Weights of a small GPT-style language model, trained from scratch on English Wikipedia.
Size: 8 layers, 6 heads of 96, vocabulary 32000, 63.4M parameters.
Architecture: biases on query, key and value, untied embeddings.
Each number is 200 + 20 x the weight over the matrix's rms, rounded and kept within 0 to 999. Layers, rows and columns count from 0.

# layer 2 attention query, 576x576, rms 0.0566, rows 0-22, columns 288-359
210,225,194,185,207,206,205,193,197,188,224,187,207,193,249,212,181,195,214,201,199,214,179,193,178,189,206,182,211,202,192,190,200,193,212,175,211,181,194,190,199,198,223,227,222,167,203,209,229,211,204,210,230,158,182,204,216,214,181,222,200,168,198,213,209,189,205,211,204,196,191,196
225,209,190,170,193,205,199,217,192,191,214,193,181,187,171,199,200,184,210,190,170,209,175,207,197,193,187,201,219,193,221,194,202,181,206,193,205,206,230,216,214,198,230,227,204,182,189,227,209,218,200,194,216,183,216,195,200,213,208,217,204,191,197,183,210,168,213,216,196,197,191,198
177,189,178,200,207,196,205,250,211,196,192,201,197,160,171,218,224,180,222,212,204,210,213,216,209,204,171,193,207,209,197,232,223,201,201,228,207,224,222,165,220,198,214,164,180,213,215,176,216,196,214,188,202,181,223,196,180,213,210,169,227,192,211,172,199,193,203,186,221,178,179,205
203,187,208,174,204,228,189,216,208,203,186,222,214,180,190,175,190,203,193,191,198,230,206,184,214,193,191,181,181,205,211,223,225,214,211,194,206,222,222,231,206,199,201,186,199,211,189,207,205,207,213,202,203,240,221,216,185,222,214,204,186,225,198,208,171,193,200,203,163,213,204,158
210,176,198,246,208,205,167,219,226,163,182,207,221,212,185,212,221,214,204,201,204,174,184,184,198,208,207,215,152,195,222,191,179,205,195,216,210,210,184,214,244,193,229,217,210,176,194,206,209,211,215,206,176,195,220,223,192,166,229,177,208,215,207,213,234,204,205,246,205,174,185,209
219,208,216,204,214,184,197,198,164,182,217,188,189,210,200,194,192,193,216,196,194,186,206,198,192,191,217,175,191,186,196,196,192,211,205,170,211,207,183,230,181,228,238,226,238,211,176,247,225,215,198,193,184,192,233,174,207,189,201,193,201,186,191,225,209,217,219,184,181,211,234,210
227,210,172,205,226,180,182,213,178,205,208,194,203,185,217,214,210,187,224,197,212,196,172,193,199,215,189,232,189,208,211,195,200,187,184,191,211,194,225,216,176,163,184,219,200,186,206,223,225,200,170,200,175,180,178,225,201,172,183,196,190,197,161,218,219,179,207,186,217,228,210,233
198,212,210,205,236,169,209,196,233,195,260,194,168,196,180,181,207,207,208,207,188,235,229,185,200,156,243,225,192,192,197,202,229,209,208,203,187,181,195,184,192,194,205,167,216,198,231,174,192,169,239,242,176,179,201,176,192,215,228,200,260,225,173,200,215,165,177,181,223,211,191,185
147,181,247,191,213,188,183,211,182,210,187,215,206,228,208,216,218,212,216,186,219,197,148,192,226,196,167,194,234,199,212,207,195,210,179,180,157,215,237,197,188,172,223,237,214,218,196,240,197,190,214,220,233,214,232,188,220,196,173,191,189,196,224,203,212,200,193,198,182,181,160,212
183,220,165,219,209,210,172,210,220,219,199,200,195,179,202,188,223,167,211,211,217,193,175,180,184,210,196,177,176,208,196,190,189,201,214,214,221,207,193,208,192,197,197,196,188,208,206,175,206,216,203,197,208,208,206,202,207,178,191,228,191,232,193,173,214,235,195,213,204,207,211,214
179,180,235,213,188,222,208,168,172,193,143,188,181,177,188,198,187,175,195,184,209,178,209,172,225,201,199,159,220,173,174,200,219,221,195,197,167,215,180,210,177,227,206,195,166,193,215,213,222,196,210,210,239,195,235,192,217,224,174,203,185,214,204,173,195,208,193,211,196,211,210,194
187,216,222,200,202,173,205,207,202,211,153,194,197,193,207,210,204,210,214,232,205,220,208,180,203,201,210,185,216,181,219,211,204,207,177,207,187,189,182,215,181,234,234,175,210,193,236,242,215,212,215,179,208,210,231,209,200,177,203,236,204,181,199,185,190,203,212,166,174,197,190,191
210,178,202,242,212,164,228,223,195,193,195,239,204,214,162,215,193,184,172,193,189,211,209,216,225,196,210,215,199,179,204,201,201,209,182,204,197,177,210,199,188,197,174,200,191,199,217,188,201,195,193,183,181,221,195,169,206,171,204,167,220,206,161,185,192,189,196,186,210,240,179,193
218,187,223,200,178,165,218,179,166,220,232,218,204,191,220,188,191,210,216,230,227,200,194,226,154,199,198,172,209,194,196,206,208,214,196,190,208,199,211,186,190,216,242,205,202,187,189,208,176,207,181,208,196,209,203,216,189,206,185,196,189,185,217,210,183,218,214,185,204,181,220,194
182,194,179,220,239,189,242,208,217,175,232,175,201,211,187,212,204,209,194,205,215,182,199,200,191,182,201,248,203,206,175,211,216,185,210,196,231,218,218,171,212,206,197,203,209,209,213,186,200,225,190,188,218,194,236,208,160,202,190,167,190,196,172,218,204,192,193,218,193,201,172,195
204,190,208,142,207,199,200,175,185,200,213,175,182,237,234,187,203,185,204,184,234,184,226,144,186,201,212,209,222,156,195,184,163,201,193,193,206,212,218,209,171,189,181,196,197,184,211,218,198,246,234,183,216,195,210,213,197,187,179,194,166,206,181,224,205,200,189,234,228,167,199,179
219,188,185,190,173,225,191,202,187,181,181,197,204,208,195,230,198,186,219,187,179,181,176,186,196,195,181,166,204,237,229,197,188,211,199,184,217,206,180,221,192,226,197,188,190,185,217,189,206,209,217,210,231,228,200,210,196,183,189,183,166,196,221,221,193,215,189,192,238,149,186,178
215,180,206,257,182,230,187,220,222,160,200,189,209,218,181,187,252,184,216,220,213,215,166,206,205,199,201,268,221,202,168,192,193,191,191,178,221,206,221,210,190,161,196,183,200,211,196,170,208,201,185,207,153,213,162,205,182,198,185,199,189,194,215,175,208,201,218,209,208,209,170,184
180,197,184,199,204,176,198,199,187,205,191,224,204,180,202,196,186,194,207,191,152,198,212,178,191,225,164,189,186,239,207,199,207,194,185,187,188,207,193,207,206,177,205,247,228,239,226,189,189,185,210,214,194,240,228,207,206,201,198,157,203,214,183,187,192,208,177,200,161,205,196,172
194,180,158,196,192,205,207,211,188,193,207,191,187,193,230,165,203,200,194,181,158,209,192,146,207,209,176,190,189,223,183,212,162,221,199,200,223,182,210,178,193,178,211,205,210,247,191,214,171,223,199,191,205,191,198,217,218,245,170,224,194,220,215,203,153,217,205,186,206,181,232,191
223,220,210,175,183,196,196,178,186,222,181,197,176,211,210,189,209,220,166,226,207,190,201,204,190,203,244,195,211,219,209,224,223,219,211,256,224,217,206,239,177,182,214,231,237,200,210,224,197,196,203,187,177,190,185,193,172,181,212,208,199,213,216,177,195,193,211,169,195,225,205,205
172,231,178,192,205,201,191,190,256,180,190,204,201,212,201,221,215,194,204,182,204,191,223,185,188,212,214,204,185,212,181,168,194,231,192,189,204,188,187,188,160,221,189,167,181,175,172,226,171,171,198,183,189,237,218,186,191,213,192,155,186,209,181,177,234,206,171,205,197,200,221,182
190,186,204,224,190,218,207,190,199,185,158,176,214,185,162,182,221,179,160,198,216,158,172,219,201,209,180,164,211,182,165,205,200,220,245,201,214,208,167,194,197,212,198,205,205,198,213,218,209,215,195,155,181,209,234,232,239,193,178,214,147,174,204,211,215,188,181,211,198,185,195,168
# layer 2 attention key, 576x576, rms 0.0558, rows 0-21, columns 288-359
250,209,196,198,203,199,202,212,210,202,199,215,169,196,199,201,215,188,190,195,207,184,197,180,227,184,182,191,176,190,231,181,202,237,196,216,205,170,202,195,210,190,191,199,190,198,212,210,178,225,172,190,176,234,198,186,208,171,205,178,207,195,183,178,200,173,212,180,182,200,214,200
230,202,196,198,190,199,192,188,219,203,184,166,208,215,258,163,195,222,192,192,194,169,198,159,214,175,212,225,181,219,235,190,185,207,196,224,221,210,207,196,194,174,190,227,212,201,154,208,178,234,210,203,203,179,220,196,213,176,214,168,206,206,198,186,175,184,192,193,191,191,182,182
189,220,231,188,186,194,193,190,209,202,235,213,195,207,204,212,190,210,235,198,227,224,168,180,196,224,205,198,189,206,223,212,184,182,179,175,186,220,212,174,213,218,203,195,209,232,196,181,210,177,177,187,218,204,199,221,205,221,194,184,154,200,185,238,228,180,210,215,189,187,194,188
200,225,242,204,202,196,172,201,218,215,207,201,206,193,192,175,172,179,190,214,201,184,199,181,194,193,215,214,193,214,195,214,174,210,227,210,194,184,170,192,226,247,203,184,201,212,167,191,182,207,186,235,230,196,230,176,176,204,206,213,183,184,196,188,224,198,195,211,221,199,189,205
173,203,182,189,174,184,170,204,194,172,212,210,234,201,186,233,229,232,224,210,178,213,231,192,244,207,187,156,210,202,167,196,207,207,170,233,195,189,193,194,212,186,182,200,196,213,199,212,220,184,238,248,216,178,180,196,201,187,186,207,192,183,207,201,198,190,198,171,212,167,197,195
199,178,190,190,211,236,222,199,238,239,175,196,200,209,190,181,185,203,187,203,175,194,203,192,215,200,172,218,198,177,206,207,217,197,218,199,191,162,192,218,217,247,196,189,181,199,185,184,202,208,195,194,205,166,224,177,218,194,242,184,202,237,187,222,178,184,182,135,215,181,199,205
215,171,209,201,188,231,202,230,218,187,233,191,159,195,215,166,189,206,203,206,203,203,215,214,201,152,200,217,219,206,207,224,200,201,219,251,204,214,189,215,174,228,208,194,181,201,187,201,169,214,200,203,200,221,228,167,181,183,202,179,231,209,198,198,172,190,204,184,212,230,188,196
222,205,185,191,197,188,212,179,196,184,197,222,232,191,219,175,210,183,183,226,235,204,187,229,218,196,214,216,222,232,183,180,184,177,201,191,196,194,211,221,207,185,181,194,207,187,160,222,207,200,202,198,201,193,165,207,198,161,175,224,167,215,194,200,170,211,220,214,199,188,198,220
188,231,185,183,193,231,167,207,201,227,210,203,194,185,194,205,173,217,189,201,208,186,199,173,194,191,185,213,194,227,211,202,223,207,214,176,198,192,243,191,209,219,187,203,177,204,193,180,237,197,163,195,197,213,190,201,202,189,196,211,201,217,192,226,234,238,232,191,178,223,205,217
214,216,211,205,215,184,171,184,189,174,176,181,187,219,194,209,190,219,195,210,187,218,223,201,205,209,211,187,184,217,213,216,226,176,194,212,195,218,203,213,238,223,214,212,222,211,218,179,232,168,210,215,216,201,232,229,235,201,221,185,194,174,194,191,195,205,198,179,205,198,171,192
211,177,188,190,196,198,168,202,216,223,200,197,204,184,191,193,190,231,215,224,204,199,200,199,187,196,212,204,188,202,178,205,198,168,215,202,209,208,202,186,211,202,184,218,219,208,220,191,202,221,200,181,203,192,209,190,178,210,193,205,190,207,192,199,215,217,187,204,192,199,211,225
198,185,209,191,193,208,197,210,212,198,237,214,183,177,198,207,185,208,178,219,230,194,183,189,201,199,220,184,187,224,200,184,199,201,200,225,214,198,197,223,220,207,211,187,198,187,216,173,219,193,168,214,174,212,177,225,187,204,218,199,228,207,193,194,226,249,215,169,173,180,232,187
217,189,202,204,255,184,201,167,195,187,197,193,194,234,219,197,216,219,181,203,205,183,202,217,172,223,190,204,178,215,195,197,213,201,209,220,206,180,233,222,211,184,202,210,199,192,207,202,170,186,193,218,184,204,199,197,186,215,238,183,201,186,207,186,196,215,192,176,243,206,201,203
176,189,207,202,202,222,182,203,216,192,207,233,194,161,215,219,196,193,175,205,179,212,206,205,255,203,192,210,187,198,225,183,183,188,189,203,181,228,199,209,209,183,198,182,207,219,232,215,200,216,225,204,192,174,175,195,180,204,208,180,217,208,208,207,204,168,221,220,187,185,167,186
244,194,227,210,201,210,213,216,213,203,191,228,205,193,212,177,227,140,185,192,213,209,187,212,185,203,213,182,211,201,196,214,225,191,195,202,206,133,217,193,206,170,238,207,188,176,181,183,200,232,212,202,204,177,157,170,203,215,208,168,213,178,157,210,214,210,211,176,176,207,231,222
203,195,200,197,206,177,199,210,225,215,183,161,231,162,220,252,201,195,186,222,236,204,203,219,210,217,241,203,193,205,196,190,220,207,206,188,227,206,195,225,196,219,208,186,194,220,176,220,203,177,182,169,198,191,190,222,179,185,204,192,197,208,231,167,221,250,154,207,177,185,217,224
190,173,211,187,183,207,192,225,198,199,203,206,220,221,232,188,218,217,217,214,190,196,206,185,165,234,192,215,180,234,212,196,184,165,224,211,182,245,183,208,222,187,168,201,202,193,205,215,206,213,187,201,193,241,214,221,200,189,194,161,208,198,234,214,196,167,186,226,193,201,209,236
212,233,196,206,183,166,231,196,202,196,200,212,204,190,186,221,201,206,188,227,196,227,218,193,218,181,179,200,185,195,206,239,215,196,179,162,187,196,195,226,224,199,205,222,180,175,184,200,191,177,192,175,204,176,209,192,204,210,196,188,208,164,206,196,219,210,206,186,210,207,191,210
200,203,187,185,178,186,168,179,191,177,208,200,203,217,217,195,206,203,174,223,206,215,214,176,233,209,212,207,180,209,187,197,212,201,208,170,206,177,228,179,204,203,188,198,181,203,165,214,189,185,157,177,234,199,246,236,191,229,215,169,202,208,180,193,188,209,233,166,198,210,218,207
224,189,207,229,188,185,234,210,196,161,223,192,191,168,212,207,199,185,221,216,207,175,160,189,218,186,192,208,186,221,198,188,218,216,184,167,206,216,211,196,202,191,215,179,186,202,209,153,241,246,204,235,177,192,194,188,225,214,171,166,234,188,188,243,211,191,179,193,183,230,189,206
174,214,225,192,188,166,244,194,201,182,187,199,219,232,161,225,159,206,229,195,177,196,209,191,168,180,200,205,225,192,167,218,197,191,176,154,216,201,239,187,215,198,222,227,216,217,197,206,184,197,178,208,206,218,196,195,206,206,189,164,224,195,195,188,200,218,207,204,165,206,172,193
204,172,136,218,237,201,171,231,196,187,222,236,224,188,214,198,208,155,185,196,210,191,200,210,198,190,205,154,226,169,226,173,212,193,209,236,191,170,214,221,213,182,234,192,232,201,210,189,213,200,184,216,202,201,206,221,217,177,189,232,192,227,189,168,187,210,218,216,202,161,173,225